config = dict(
    n_layer=8,
    d_model=768,
    n_head=8,
    n_kv_head=8,
    head_dim=96,
    d_mlp=3072,
    vocab_size=50257,
    activation='geglu',
    norm='rmsnorm',
    norm_place='pre',
    norm_eps=1e-05,
    positions='learned+rope',
    rope_base=23200.0,
    rope_fraction=1.0,
    qk_norm=False,
    attn_scale=0.102,
    bias='none',
    tie_embeddings=False,
    parallel_block=False,
    extras=['capped logits'],
    init='trunc',
    init_std_qkv=0.0245,
    init_std_o=0.0305,
    init_std_up=0.0351,
    init_std_down=0.0351,
    optimizer='adam_hyperball',
    lr=0.0088,
    beta1=0.9,
    weight_decay=0.0,
    lr_head=0.00644,
    grad_clip=2.0,
    warmup_steps=343,
    schedule='wsd',
    decay_fraction=1.0,
    decay_shape='sqrt',
    final_lr_fraction=0.05,
    batch_tokens=131072,
    seq_len=1024,
    doc_mask=False,
    train_tokens=985700000,
    steps=7521,
    dataset='wikipedia_en',
)
Each number is 500 + 25 x the weight over its row's rms, rounded and kept within 0 to 999. Layers, rows and columns count from 0. Numbers have three digits each. The size before them is the row's rms in percent of the matrix's.

# gate: layer 5 MLP gate, 3072x768, rms 0.0351, rows 2137-2203, columns 64-127
# up: layer 5 MLP up, 3072x768, rms 0.0351, rows 2137-2203, columns 64-127
# down: layer 5 MLP down (transposed), 3072x768, rms 0.0351, rows 2137-2202, columns 64-127
gate2137 095:546481521494500476516552532522491521525551518491471523483513520496498525482477525552495501477499490502523487509511485518500513520496484503491472504488454490487473463535486513485523546456523501
up2137 094:489478562471541485529506480528511500478503478497533483517499539472501526499477521496541483494510500527487516516552495507486495531516467479506540462496504508506498468515483493470518494487523438
down2137 095:503500497502541534520483521509500512497474476523521497482471463496505521497503477450496533482507488509517506457485506531426480478517534466539519498526472473520503472466503510514539515516493464
gate2138 099:536490535515521492521524484479485491488498500507515513523514502456490509511550525493525494471505561459494561417475524521491521469504522489516481520491486527496468477541550501531527478524528504
up2138 104:492517494488484479487523510517496537510486440499461487520536491532518494500476496505508526525513512487524522516503507449561465505504523534467530461529523483512537464478478495515485519483440505
down2138 100:542503542502509510532520477509558513502485520526534525472501516485486522474504519485504502506512530486496498521531494492519469508467562508496521481521502474498533510545482538478469462537499501
gate2139 100:505509499494521531555523562488545503525482511489507479491500502498485529494474487512501485464538526498478513510528519510519488471519515488507504485473546517467510490518508534476485487529489512
up2139 097:483470505515509495497502525498549547519464514507472488496513520552517501539529507484520511483493489536488493493505515480474542473504495504510503484558505512519485481529543484503457494539485494
down2139 098:489515464470548502468481493488481504490479482463468496503536491555506453473531522533504501513488488471505502503534504496459494491491492531489573526455468522508479503502539521528457480518481506
gate2140 105:516458472482506498535564481483484469506486464539531491524488515461482520495534539478528484486480505509545471495465541476530488443510474523502489497451505508517495487494508496517512507488475480
up2140 108:455476538504529499507502519532505554549489497509496492468493527480490492495480530480533512502476485449514472505493525550466480497483471467538505506510465474483479510508529497494419510498512496
down2140 105:549496520586511488474491519494521503517469481459505504469510501521487538491468473474509481509502515473472528500520523457488508542496474485526485511547481526541471510480528537476469503482505550
gate2141 097:467476495489505495500521518479531479478517502473526520467553498520497494500494519499482532522494497564492484503503487465480503507526518489482495475538526532489451494518493476517522491471481437
up2141 098:465454497521507510516473480504519457521500489501479502514516511490528493520531460469505490469477483511532510519523495482545449510506484465503514478465488476519517482524472511545538491479531490
down2141 100:487472506520529466501485476474519532486502572481501501526462470488540498478498516511508530526506467502513493510472488522496507530510500478490495519506487487473528515523486527510487507517496503
gate2142 107:474465468517520522479521558487500497490514473490496462521497492460506483537499479511503471474504478522489557474522487507462536484548528506482536539528501484500505479516477528541524467494524509
up2142 105:485502472513513472491498488482492530484480459476531498532523477464499517475548519535540476522478500492513511491492454441520491488556524461517472485505516467518511491481531515515476476521448491
down2142 104:475490509497488528488524486487476485519525488476538513475548466463509519470549495525502473475445508442479478486526495464478515492495477495528475494504522470516474538533527515515518438515491478
gate2143 108:497491505511463505528515487461496535509518467490500529526508497476516524524519497489481480506495496512518489509539528520474473525513518494522528497505514502496472523542498484517492481478494471
up2143 107:489522565525516527498516542492533527506550507495460531481516508467550509446484505469508447469531492489508480528521473492537458494529496496435490486486523545543477464483465562520518558501485528
down2143 107:491497476522524522478504482531494531481563498483474474482469518501516469449490496506519510492497537476563525533501502550481522477467485489469467477521515479527492536503528493487476516537467496
gate2144 101:528468498507517536534515485530472493516503510441489507521495519490475514510540484512464516419518504488474511499534489513523510499485501496473511549521495506498511481515502472494502464523497511
up2144 109:477502496493511498510508472451506499481472529536490491489506546488516531482469483495526530524494479464503502476503492463482528489514461493519502390524489494501473513502518504461516494472486553
down2144 102:550496505532520519475528502508508494510471470520476495488474471484480500483487447486485529508511471493504516559517552497514494496490476538539481498470508492513502469505456509518484534498506479
gate2145 105:476487500527497460557547459514545533489515488486504466501497503499496526493494501525505503504527532510533477491509481508491495487468520450511512495476475517488512501553532480512522512455508510
up2145 109:524500509529473550501507517477525475467525479478496486474549509515514487478529510529491483541496516515504500543530490492475495521468460490470463494460507499495493439514510453512486475490467496
down2145 108:508499496504475543463545513478511494539571422527501499532489518498504498525531554470476526494480501473465517449511495488492496481491489509509506486538485486498494480512492496474526479510507529
gate2146 100:492445489509471452478538500531472460475471528555468518488474498439526513504492517490491491522485508471504443485513547486517543486493478528487500508472486463511475487488452507487504486506500443
up2146 095:513522503467467492536476461516530540553458505526487499510509511532463485492518496514492474503499490523522527471508497474467495476473502529488501555520478492493510468522522486497466509472538512
down2146 097:492500515478490488502515477540491525496498507471541499523530470489540503505498536507476525447501514508478505516521532567510516516524515511476521504487498519494457495513499480509542451471436493
gate2147 100:490471437518475474480542502528471533483524544489503484498503467494460496528476546513500493476518488474527516499515515506477522495489474481513574496532502497513517507519487542493540477468509527
up2147 098:468487485467469537497471522513537507497537500534488527453509504518465536452451459488487479477477458504501478502502490475479492470511534534526469509475534484524509474493499458503503480474533491
down2147 099:490519540478498526537541471476527511478508520551498452453527496527508508496510473523490476527489514520523514503484490489475522510509490546532474505516457456507485500474509508495512526506519501
gate2148 107:515519471523470478501513501483523510453474482508504477513477520493521517486515536493505522489491498476517484490445501518494521482471524471513464536501439523517535494507483485487508496471519470
up2148 105:503489453517469496485509477459502533467496506470485505507510531508515520525517500504497463490547493492498522460464489478492513540481554500494525475502509480493533469481495493534512472551547556
down2148 101:502507503512486535497477490512525448551479457477543481480492540530501480538468491510451488466491477489473507499503480521482493489461503555497518527442518505516490517519516510489493456527522500
gate2149 100:486468498487510533468529467538512524539507486545515510494514537523472536469511536467499475453504511516552502483453453519534488466477458509518489452527508532491438525467493512469457482538493505
up2149 101:493508457468508520518493520497521545493506443520522511515515537485494497449522528498518480507509510517540526489504521492508518472539500471414505493489498509483497470494475530567512499502511500
down2149 101:562509449510499506537499535497491525504511488534487518546534504445526494496519480520474484479509473485481508493526505506488511489502550488525538529515490541488507489478533556459473499507510531
gate2150 094:499492509495477483486535463514487484475453470447518559499527491511537564530546527515492529527488475522479479483497511504485506491449508537481505480482499491498518501498529482502518498501459515
up2150 096:452518470499487502503476436489454470484537520496469482481496527493543499492536479529489538482486461528459490544484522478500466506509499525492517494501539511492489487522506505453541491472534526
down2150 098:507499531481485487506512490484502519515481526497495503491496498505572466496494498470473511558510503470485534508475503511481506487507528507512476493465508478509433497484464477514541480507459474
gate2151 097:470466482465514493521515485506492484478496485525525486555472490431515519536485489509443508487512490506507509486513485464462484465476519505465508533521534470500484498478510482522497525493526461
up2151 096:509553524485515505477488473462473484492498502512549519496494512534504527500518528515509514501450483522486542491530507494514475472447494497523502468503476546482475500480519465454502480518465484
down2151 098:501520530502509485526508524487475497519482544469522482482492533474533525530470517516492486547501482487485482507493516523497527477473464517498488519519538508499500511480475524511518504478538442
gate2152 100:513512478506479485482460508487522470513466517496445529488496504482428510470498451549519509493552463504481477484497521480524513488478528493474533525513501485510518510528478472496493484459457550
up2152 101:469504485528494515462477507553499496496471463503505515527506495496541495539485518460461533525450515532462477504521532519529497479511483528526497492545474513501502488522501505464488515516447494
down2152 100:458479510511530525534522496479518548496524510460503510474520492486463524514520527513499496508486473524522508490522503507469469476503496502520515513532517492497547502510517460501515505527509545
gate2153 104:533462498500531491492488509515498500512491527496502492439472556508516483499504501531505478476503495491475502490488489472554490479482521494505464512502521497469513468481534495536503496476497527
up2153 106:505546487472476486451472502507465491486480482542511453510475508462525498542500483492455509473472509491507498541476516527482508519481497536453482513484513485458476516552502464514486522500529521
down2153 105:475494478467452477520459513475445480498484506494498497510520490487494513497490494518528471506485538533500491482520506511518541475509494534509462482508541525504460487499481468523525502441490443
gate2154 097:512502474473481481512469505476480528534480485483538498516482499486525487478517474549471459489518557505473464468531493470519529491481523496491488528518477498513510527483458478486495499466526457
up2154 100:484524523529499482507506482494489537521495482551481490482498470477486520503531532478544536504481488510495507552513502536464490535517504501494535485521486497513516519499458536519522477483531477
down2154 100:525499508499475480541476504447531470528511460509540482505496533493529470503530479489477494520523523488495480479544509491490484533497486518534477482468488477463492479467513542544471540450483467
gate2155 099:501490487549563476512491525471522492514492499482480502507485499518480493485499465524475454476489492502487493488484531484442518477481513527473449456461514520480519517531499518501509471455488467
up2155 097:499477482522500487458512475480464509506516484467464488508525523533458505496493520524458536485459517485545506525516532496484466484508487513484513473519475501543481537490482490510472507524520507
down2155 099:483510456490485497482517526482458484494521501447510510511515519528465549482473504477479516483503496483485468499532504500501490460482474517489515492460502490482526500520517477511456462501485539
gate2156 092:474464455540461546476463485464535528511487527473451521484514475494483514468538463495477498480524496482485486449517477518471484502482513476454496510534489518495434511482494490485475514482503488
up2156 094:521536495467517478468462509515523484505449436536555496441496504490511449518475506530482475523499487505497522533532509512521506506487523501483514490527505493473522527493534483532488496493484489
down2156 096:478451485526479525480527531508509477504498462444461521489520489526480532487546494482476471464526469498498466433490478526502501499510509455459510502497518494540493531465510511498508469534509538
gate2157 094:520553449485482523552496465510491538495463441505497467500447516528462507480507465475473537478493515481531535481470532542488493490512507462532528532522519488498516498520519463475501514495498496
up2157 093:488514504519495509530490449535528499509487484489482484498485485504531512486521483495471500462481475495551505501502511486508471507485448494538516521489503484469507538496452530467506494508495541
down2157 095:533453508493511491545494493489511523549519465541541459511498537518529532515507507492510484499501525508473484503521465488557530473505510525516511526523528526481494505508508505500515529485536497
gate2158 103:477484450487517494484557504505492506519508500475488471506473472507502508506470497490505478479508531492524493481476504515508504477487488519523507498474491499526513531545481507520513519492526494
up2158 104:523497509500531475492474522488476502551528474498501486525494458478447522526477475518496481512519505506502543526515489487498539491496518462525482519498474469529486490456518493515464559519501512
down2158 103:482490506511493538516514522470486504500487505462562477501514502495502513547496514521494530520484497519495516513470503472497512476534493527521520485537512505495512465401509536453541516497524517
gate2159 100:498514504533462509517508530515506512550472486500489482531499483517538502485454525489506478537481473508524539489449507467508503490540468497464517499461493480506532542469489478520491520510470490
up2159 097:481455534527481506514480514508509504546473508479494497487536502464560519485477510512495545484476511466507510508497489529498523499496508529452508464552502555488512484481532565490486494466495548
down2159 099:492515509480508498481524456506501515522503500535513533503477528500468514504467509536510510509474523491512525514535511490526459502488478497536492500498469477470483511486483463526530513538503523
gate2160 104:509448504511496455556536499462492493473497487495556522482519509472495556543496532497508539509542476469518465533512493530491470526506508490515504557484537480513457459448466517503496453544519473
up2160 102:476498450541484479449544520518448504468481506480510544565501496526500481506465523496463440467496494473495487510473493552455500507497475496498501519511469498473485512506520485490492469528485521
down2160 099:484492550477509506499528525527494529509525460533488483479553505470507521483496463495493507498493507552466498494497461502494513444486489514553527456513452508490490473489520474522489491496471485
gate2161 100:467479520522458500489540512489487496494489497491473470484494506504502486510523510513490504554502487516495527471480494523530527435495492479485557488548490523502479459453484518549509425469490499
up2161 106:479458508484521470528512472526549522511465464503484506511490477533510519477510513460477487523526551518516454498449505491487470522507492515510488532490519542541453507510523497493527499499529502
down2161 105:492508528504486449491508479512491507524501511494513536527500529536500483519512505480497502497538546503506505517523438472498484456518520504551501503546496480492459505497501480499555514496470507
gate2162 106:511522479515486462523497476526494516469479495523480509505483537436443490465526510512499463493518513504467479494464467532512488489539490564503512533543482510498495480499522506533513490506524492
up2162 110:506506475506503487535506485506520528512540542509501513490506456495495500469497521462489481480459499539526489507487472484549509525536500532522465467510504450497469473511493481505508528466522491
down2162 107:526510456515482483509520456513510503492481476488514476469529500533539532490473450529490501492460530511476503504555491489503482540489527430528469536471458500490468484451485497486471526465476488
gate2163 096:506514513519473510525530493512497493495484493474466479490542494492449491503505509512519503490544474501499492481513492521482510535472507533487499529522463553477512495488456526528524476472491463
up2163 096:511526513502539514468487512545469490509506494532498531529496553532518480499480461463496503462527465438510513515507513512501498502506522540495511490497478506515488516493496493507561481517472448
down2163 097:514458498504504482527500526492498518508522509468498515486524500513504497502507476504475464498474471494481509557516521497510523512510478521488497499545497512490487509490486533480503470491515484
gate2164 095:449518527508486483478453472481492527469497474487528440540514481499523517534539526550513479486469519530498518502491533459496476492476513491502457492493505502483500472517518481488502529514509502
up2164 095:509475478515529437465532474468497488549514470527512525472490513498520478442490472522516510512488491488465504531484472520509451517518496509508517487471508509506482472501503521479483467488480506
down2164 095:508510502474467475479465493518488492485518461461518566486490447443520459487474524510516474508487465536481466480514501474480526513482481508509479513520537565506485505508490533487490496507455510
gate2165 097:512432478506544502464508525524464455470505499482527482479456532512453557516523506517477508500486501476445523515514494523489527524475507460494463507514488482523465494516512539500545479534471532
up2165 098:481472518507481528499501513500525475466517512436495523506469534496499461482506519500535502502530507492475535510501533516512488475492491485513499506479486504504534494503550535529492513465505503
down2165 099:515500504479524469491502507457482493463501525525465430498521475492501501506499457519560509489521466456494525505490477549531485495506512528481514476475479523531492561507547484525501518506529469
gate2166 110:509529483536462489503497466527527504488525485454501508460544498487530487511503487460505507499512490507472500472536507498532489519520507479487548547561528495511514518464505508508538510481487495
up2166 104:566526518472496483545488475501493516489485511475542547517525498493480534474500537480518553477494455527485499502463536471491493546498468479464504506511483456477478493528477487471485459481507479
down2166 104:475469476510467518508501497496530485497533504455473526505511480538522466507499472521481513568493482484490500514466527519478493511530507487491533470549528526493484486453500496532488506441501522
gate2167 100:482490506480536461530520519512527530563499454478500495508487536485510474482510449497468541520484489549475511484496503488522430462511473466502558537519518541539472504507496493532477470474488487
up2167 098:502475516526521505484415495519486513522535500470502554529510470501492556493507465518462513497548490525492486485510513491495501547512475500501506494556494489542520502486519530473549527487515490
down2167 096:451458511521449499478496448559520501490527506484463487479508512510490510506473494481494492525477494533530504496484511490508502500488506517513517529548502474524497538479519443485476478495513537
gate2168 102:465531492528466542492504519500500515509548507467491513502534503506501535504488513498495476486502496546487499519552505513524454497496517481495518523489468496495511482474472558472481522446509511
up2168 102:495511526499510544502471458447498508506512466505496474484470477470524543518507513511526567457506480519478587504466528519539475458489507511489480508507509527500495483517479516543509476477467435
down2168 102:429495476486513520550531540502519506484570450538502482526484538465486543499478536515501499514517537463478500507480502539511467451527457503472514492514498512482524460490485497513520543511487519
gate2169 098:514480486501506488535508508540515472501487469491510476483516514493471528505512521533477532484488512510478492534510503511504522521521504509506556511547519508507487456490480518515471467494452489
up2169 103:508513462474513493555521492498529501485531456510509461506509527486488495501517510518489479477480507489490438506492470482496492521535491490533546461494494520504444526462494504483482493472520454
down2169 102:483455475503508501489483516547469537527528503498485498504465563538531478475472462521510505513457530508525477518526476477504527480517523532519507517491509477472478488525536516441526491519451517
gate2170 106:501489511507476503513509497536510463534465452512512504515443516496512483531502463498475507535510510465517496468490473485548464540529478459509488520512485501500483529449559479470534525493535484
up2170 107:488476517567479523492490518539489526510516493515506513479500530496516475545480427507505501439517499464467536464499504511561507465495509472466517498510487523510511506480543497470542477524507521
down2170 104:468478504527506510503499499515520563502470495508485508492486467500490463481475492467480532498475501507499486488473497456509484500550501478519510530479486499541495521451520499479463523504507548
gate2171 102:523516481525450471501502467505458525512503468492509528463472521506483531520536512564481539488484495528501510505526514517484510501431470481513471493509463516456457495518480472510494529485490481
up2171 109:511509511481507534479510500482540498486480518495494483495499500503512489471508503502508511506503516474478468493516499494533478519535519469491497490497502532506514515471511495491477493519513506
down2171 101:493515513542543501524490506427521511521527499530512485479534480479540500470504501477509503462511520482493510483535505477495487523528511507485538498502493475492500544499505487493473534509479490
gate2172 105:513494449557524467547517536497510470501499513478526467473480516469534483495486541506492495505530497525506529470533552471520496468483521497470509553513447585454495492511488494488524500494535476
up2172 105:517489458512484478475497496517552501504502500480501464482509526503525489510548464512495453505521542473486506439529514511528509435533502498483541466508496575477502531497450511504526485526503508
down2172 103:499541502486474498532474508507503445490453517514485509506499453484454528515524502494461468471498486497483492516483504495509534481520513479504479446482546556537462561523504499496505463533485521
gate2173 096:514492453503455498500487459508445536499467491533468537469489496478511507521540492476544535518499458481538512490534497490489516525496548513485492510524452493491450507522479515550527469568519494
up2173 101:460536500485462480498472489472522501507497501463490444534560493502453495474494477530500496531476535514529484483531524537497508493515564555526529503551563501463517544496490478507556474539494528
down2173 101:505513499483539453512546505489474529514515544486511542521439531483491521464497540466532488472535503500481530490453486546542453488490486514463503534509519506488516523471496487488517540525473470
gate2174 103:504501464533532517517535485534517517518471483509530499555546488462477511496509515501490478502497466524481467477514522520481508488463500472478483541503489509503490538490471513551514474486536517
up2174 099:482510528502487486473527478507519519561485494513507497550463527543453507468488488546505471468497479507511443515488496527500472501479507527510528471512503492478517507451510497465541510523529521
down2174 099:522513466533498491507474495495475482471496502477508503520488518500522488494504495458484542461485511487496538498476488506489503486481474480455548526506502527483506533508514506487517494463538477
gate2175 097:510495505490547520509530474468505500466469534490510492513475478524481475495487486492512515447487487500544515500476492539480483517542490518535482491463476511519472517468514504485481496487476511
up2175 097:504511498545500527543523451507489505502511563455469474467511499483499491489485476504548493504551513521487532510498481495481524479508495489464496473500519502448499499491536511532523515498518512
down2175 097:523524522464539487526519496447521478507491462524501521499494536531510490484499491473486494521456517523493511538494491519540505500493489573510473489486485486467471535459498488523525520486481524
gate2176 100:524496462478503534495552508520493424492503489472494479491465502491472519492514445475530517540519527469509511547491484472482498525476513547452523503481531505514504492505554487479494531477472431
up2176 100:495486538514487509514504483478509512509474470500547499467559489538525474532491530503486485449506513460468482497499475507466500528500505473472501517524486543496441489507535458477478552532475477
down2176 100:476532476472499519472505512465512532523480571483477508534475492471518499494494486545497474496503513493484494513487502486491494443457506475515485496527537452479524454514499535501440500527508507
gate2177 100:487514506501478485526509465469508496486484556485493465535460492467527524501492558510513546542497505466532527517506465468541526523525520482484505505477465522492514476486480473509515424491461509
up2177 107:534498491542522495503470470560509507551504515519524499480508525452507506501491522496500513512485510524508491500484514461511496469521468504545468482495454527498471479523550517442536491482459513
down2177 104:491490476540507501491494487495513490477509521513510509507538469515495509494506527479521473497523510504512518530486466470564511495493436477493501513473532492479469524543526473499481506486496475
gate2178 097:473466508497511462537496543491509519522437533521466506532504488462493491482528530466489462479543507514523518494505516512494459523527495493453492501513507508500520493487500512491527508479495480
up2178 095:434473520503483504554541494528505493524500478533502472505488483505559538501436492471522498510474508494509511514488535481493509476485488508512525553505485519468471518504494519492511509556503503
down2178 096:484503494482490497457503531507522478491476503502515523495466488472495506495499481550505468543472535492494546522469521506526490567497462549518536507529532534516508489427499495493500503494486470
gate2179 095:506484509509486498486498486526502514485503520484498501507481529492450514484527532527520498469512465508518497464535494501522517468528533481510470498486454494480465481486492509482576514485521442
up2179 092:491503494514518469493504482517526533496503511544479527486492523475494475496487489487464495488449536475514474459497470464531504524560487431532489527497471472521494513518536459509489497484498508
down2179 096:530517508540501470509521499485524471504461480459507466516497512471540491476496487484528526536535510515505522572539477500503510532536498506513534547551500474465530525489452484508505469479510447
gate2180 107:487487487532535481492472523524490495487475488498494489541518493492512530487498503502483514501482500508538526505529503461471448451499532473478502487498553504519468487474528507490527467513457521
up2180 106:492507461514496540498527511460518496524546527520497532492462497486480532506457474506479519470502525535505497446517541495513486443497516497505480508518467524482474480538496517540548527537499511
down2180 108:525505459527466509547499509518482503503538435459503482488485479516452518465500450574498536516513499533522495516531503467484472494493497518469545457480516489491497511471514497553471501493503494
gate2181 090:497534535544498505502435474506498481529462448492517511529465469507480494540507503517536470472534474535485491494522498518498494491517466489536487477526512493502473500500513539458538494519474481
up2181 090:530524505485486485466485465491457500466499472551490510506500486503475503540479516524518507524501499521472426505504487517468520468488486490482508437510479499543573459499493526487532561471539510
down2181 091:454476481476525507510529475519538468504523504497541508506541516519483493484523456507491453500479530523490549461478485496509458498509534522506440500493503527494506513517462504489465485470509495
gate2182 096:498522485531497468543524493492523500484480517501447483516480484466476538531564478524496506514491495516454485494524507509492478496492538474464502492523483508510470557531521469511531526478504491
up2182 098:532490493477530502517512478493528451496452495482520482496467492497498514496471502521514522465533527443507504470527475519491522507466485511478501543467487475507503462517531527485546476452554511
down2182 097:528479532475489485476482459496522502482482532489473490523532528519496469477519455465548504505481507483467474541504504517522488534521537479512494468507462474517537530496486466488465510483558493
gate2183 101:558452518522520495539481494503538526524454472481511483487470495473521526495501512499555497502472447503527530461524470485519490511465510547482519517480476453530523519508498515480514496510496505
up2183 101:517517499491513509490502528478503519453519463515496498523454500486486485504495413499484497517539492478496507501519482443520504477534495505501478535515523467501541527479534448488498539451476471
down2183 101:520522488503473475508494487483501470437458448508535518494467526499505510474513503526478539473460508506457491496532519564506504478479545446490494517496505529493479501483504531495501491506514484
gate2184 101:493506529530495514481497504504505462457477463460522546509465505504465524524533486481516497488534514496492522504511512464532515513462505520464485476509480518467494508497492479497509491479474552
up2184 100:515456512459497501474549505471496514459482503450504511516504452495563484520474539515472494494482508457502522481481486526510471491528483470513461526506534476492506498520552534468470529480494510
down2184 102:491479516498556487476480475474505541501543473516487468516474516524510486501512454500533494493470515508485522504512509533502462496477508520464485557480475511545496499485481467510500487484483484
gate2185 099:494473489523512533538480507509519514508480484507498477536469484486502541478512489455546492470509517487559489454470550513516486478521512490508475529521535466516443527504506522538571492505532467
up2185 097:484488518549465476525468471483507501533465500488477556519535454486555517496493495513511478506485459499483504495517513474516508503497461461485518537465504438464575499548466506504523467464455514
down2185 100:507460527504513446493476540480464528487522516525505489507520522481517514474475517518485546453458523473532491475519508488477527454508514520457540525497546509466493523500504478511483512496504521
gate2186 101:531451523502512476500534543506484510498464433494505516481477470508472519517514494502444459524489448503543543525484486496535481463504524492502481576527475463545522512493521512507524474494471506
up2186 100:487486514461526507534466501502481555508490495513481494453497551479432518496535546483486491469492509531511483516491522474504506502510503480525476509482482511492492479505488510454504481533501534
down2186 102:485545527462514519496453551541483476465510529497495520505516501488496533504470494500521493495493534497505505492464492486528477504512511515460532502467483499527533536467495489476508482508481502
gate2187 099:478505446551489534526531539525497520511472509523491500539513523521515543518515498462440541536519528511496491550508446478485451501489490508541507506505460496496500518536499524495541477488501502
up2187 101:503540530512510509503466522485509504488484502514498511523467458484535497532488453500516520451497536499531483493485509523535490530470521489475499542459463483512518477479518490447524473526495499
down2187 102:516501498484502459495532506487496516459545474506501501499513491503485446511500468491517462519450517490522516453520483478486496478509550479507456446490524483462487518493497532524464505490474510
gate2188 098:457516450520457503495495537490489487486462492464484437494523493488516478494507520488491481471520491517497554500522544495501500477515498461485508492516527468527505517523502508562508485462469499
up2188 098:427519492493475490499523512509491488497510512496512502488553494497501493490510560545490527479522486565489513527484510504532503521469540523500470492536501495494480514494513484553457450515499525
down2188 100:505481554477494484498478467451518481519481430531516478500521478564495514446540478489496497508507528502469516566470527537500495472495508484515474473535494545479515501539453502511491523535507528
gate2189 099:510505489524527481496496514522510526498472506514493469496457500451507477465509527493500496506527537489502483498480567510514463477498474521489496489469488464494495459473524495464503495476457524
up2189 094:520492497500475535453530445525466521497531475529554480527495470512445549515517443497546500495491536453484470542521546552490488481472530520497502494502515510506533533502475516467479498490497480
down2189 097:462466440483478442517486533460471523504505517511466506522494416471538494556487544537515450515500507466518505536494470541542519467509501522514491494516492470494558528498496507481513541501494489
gate2190 102:520487520511499535500497505543463526488474486540488504511514483515518534502520526517515553492475548504511498487477505503562535499499489556525504592514486536453500424499466467488474472493483508
up2190 103:481468473507447513539533520509501551489483455488506497473536474480489506534526570539480506506497531526518492526562473506488544504486516508509465543491527522514504475467513477467502478532502567
down2190 100:465463496497474453477514520504499531525506489511529488481475460545478481466523513470501535503500491508514498486495492514452485508546500509431503507524502523501522466498465498474534478539519489
gate2191 101:469528502489462460510514529494477518526456503470443480511520496516506490504518484510483473496468472486495495526484446451526517507511510530484521473534550525529448514493466538537505513503507512
up2191 104:486497526505436489493560461454489525490456468461489504525511457459480510501505482537522473513500475441471510496542473517484510534477521500492496491536495523520555512501523522498514526535507500
down2191 105:470511509528523516531482517505483499524531506519494500511527474498489509485533482490477491510502533507522505518490472462503474494519467493480521504554510446457542575502526506506491534509475528
gate2192 101:463476488493518524533490514456552477513489471463501476516540475509491485492511495501454543498480532465515526502554483486494535488519524523498499499493494518493484511493504479497472528494473526
up2192 098:526504501484492504480553475499452511503551498495492481497472490487507496535469505521527500484504501467516488448477494464487474484485512485516536483490563470517468509491495494505531518512502502
down2192 099:519525500489509474505527507524456483508492515508508496514482491499477484534520462500493499549494525509527464532456555548473536501446514519516478512498505498493525466523463495463513513499489525
gate2193 114:476481505508462526539531513505528513524497486481493522491507489521478520473458516512497474503519503502497535481491545534504518531447472516501519508511494474466499509503513465473507529491497516
up2193 108:481484471484518489470494529516520491456507551556462500525515480505481525535482509524451495464529466506510486443501529458460515484514526476500512524519497470498476485470468521519458493528486518
down2193 105:498481494495491524484490541502518537506543520489441486517541497517512508516494514487557448511478463466504494535516546466509478523511510563481532489474509473497518469546509454487528495502476498
gate2194 103:527472437524500484517472493517502491484468520536464475536465480477494475476511448559469479492541493486492487452465501506470549496533519521474482507491482497510469532457502501499494498477521508
up2194 106:520543513497505518551481539457463481518494525503521525522475509491513486512532506498532502527536513487480573508446502516475477488483473497529479530463456507506467490500531489501507526490501453
down2194 104:510494536476449542511523479487515451548504496480480499493518490528510508524552527507487509472468479523458512509461523498539532507530458509502460531486479485497522502549497506548516483544485539
gate2195 105:475483474499512488488540470515474515530470460518521517504519497474517491476519546490482493495500506477461476498497540486507452478470473522518522523494456487512491476530506488535490492478459472
up2195 104:525504467483485530501513495519454489505476486475492507471499483512496496461565510488477485545521474486485480473483507475500462497470456484487446497499491524505512503474467472533442491535517541
down2195 094:459491485521495507492530511456512511527514495505491488476521496496543527522526522492475520500441474482504490417489512521540475506500513525463511545505496538505486476488518524510489491491506496
gate2196 101:530477455517501477505515498495503501488499505456520507514518495539510520522482488521502510488553505480507480476521495483556516494507528482486504472514495463512472429480543515497589483530487506
up2196 096:502500484500515508516537472492549526523495503472477539506486520490559499502509526504500475473484516496504428497463510497474526506456463501492446504473492513503466478503516465466478490496475547
down2196 098:484454526469492499528479518481520499443514493512518526484511489501496526496533486549503479499523554465519468473528492496434497506504514456505542517482506538501497452489497471557554502505485554
gate2197 100:477524463495505516513492520504487539496488490511515512488565502456485529493458506476500545480522479539505500483500534461479509501532531494507489460502498532505491484473503460493486456502538472
up2197 100:465476522482505462476490540518486462507495524499464478520476515513546494517478508509488489513516518526512485505489494484482542501464528491520482510468557481476507531498487512497510490488484519
down2197 098:515522503542503500505524464497449522487464490516484498505493518469516483544486506501498515462515502506490496508487505487510496503446497525440487534494511452475478517464509493498494460506484494
gate2198 092:482504495522523487510499453505514516504507516498488526508527471479481526490488477513533489456477515484504512464472479478498492508534532495493497531492492507488502489443510538496498517488528460
up2198 091:467537504450457526521461477515535478497455531499481491495528518511479478507507460522511457440515509515448459448526471513506513516499482535486480487521477492504464475470488477476534469490502505
down2198 094:504550482443543458513533534481542491517529484531551419493520503484528511500515469483531493538488476462489503475514517459498519509483481446524471493469517507512480517493490545471533486505500471
gate2199 103:494484491458500512457512500493505499530506522480467485491479516461517501482494537528478494435517527444492498493535495517511561527489547552476451510493490465493477482460503493487446498506521492
up2199 101:506516506480506509503432495504471502540499500510513528420467526491476506508500490474496572516548501466483484484485539534512475492469519488499462538522503529517522483474499516501496514491516487
down2199 102:484469487489493476494501487467439497489506547460479482514530482531506506493478492525525456509490473510547526496516511517495507471489466482496485494494545518453500526487522520515534560551499520
gate2200 103:512543463476520460499511506494516521495472522527475483473502464485497510515466524510480500476478508460490532488511470485513517503536532502465476479545506487528498551482493503472521512505477475
up2200 109:521482504492460479469534553508516515480481506517480546490531485525547448475467499531473500469518499482463569520477523519519495480474510500437516494492521501500503516488470507473486526519506497
down2200 107:486549476479499461488495539497527514455491515491501517525493482513498501501519538501490501482489485496502486493509484476518501475510467544491506529479504499499532473526493492466499501507484544
gate2201 106:498495467477456503509494477481512511493516458475499483531535482507518516462509512463515521497522499529534528509501497465442513495528481495480514525522440506512435538509519519508528480483503530
up2201 104:489464458511494514517488497523510514478508506484487531514491512510488494494499530526532516508544485488477490524519510501470512504513484501490515533467452507444510455514506506509526513512472480
down2201 103:497482498453493517503508498477506479476499521506477506472465478505531528494536502509489501474533474498486438504514472507459492514504470470530482480462480528506498524446509489482516503509484508
gate2202 098:522485486502500471523526478529505518518441498517473531550532528482445463497485563483537481507515518500502489502474504492485476495472502517481490537491471465529533521466511548482483528500460509
up2202 095:503512498459461531494455485498527532499523501537489499506521502475468466473469524499516546502485460489501508525481493514506552500533502473504456467464482519487530491507477489498503480498498516
down2202 097:507462465509495540486495508480500511484518447534523513529502473504518507514535484480511510494495511509522487510489499486531511490506494498520492467485488501532448521525518526444540493496550498
gate2203 104:480515494515444523499511497506530505565499532520423482524513535509479540512495494520479528497465490520467477530532523496495507483508498490495489494533511528489475507447494530516515498473492527
up2203 100:507490466441509478522525485486514513454509503475541533514500535494477518528506555466508537489487516537532534495489484498488531505531515515460499471498498469464469481515528555514499542488473499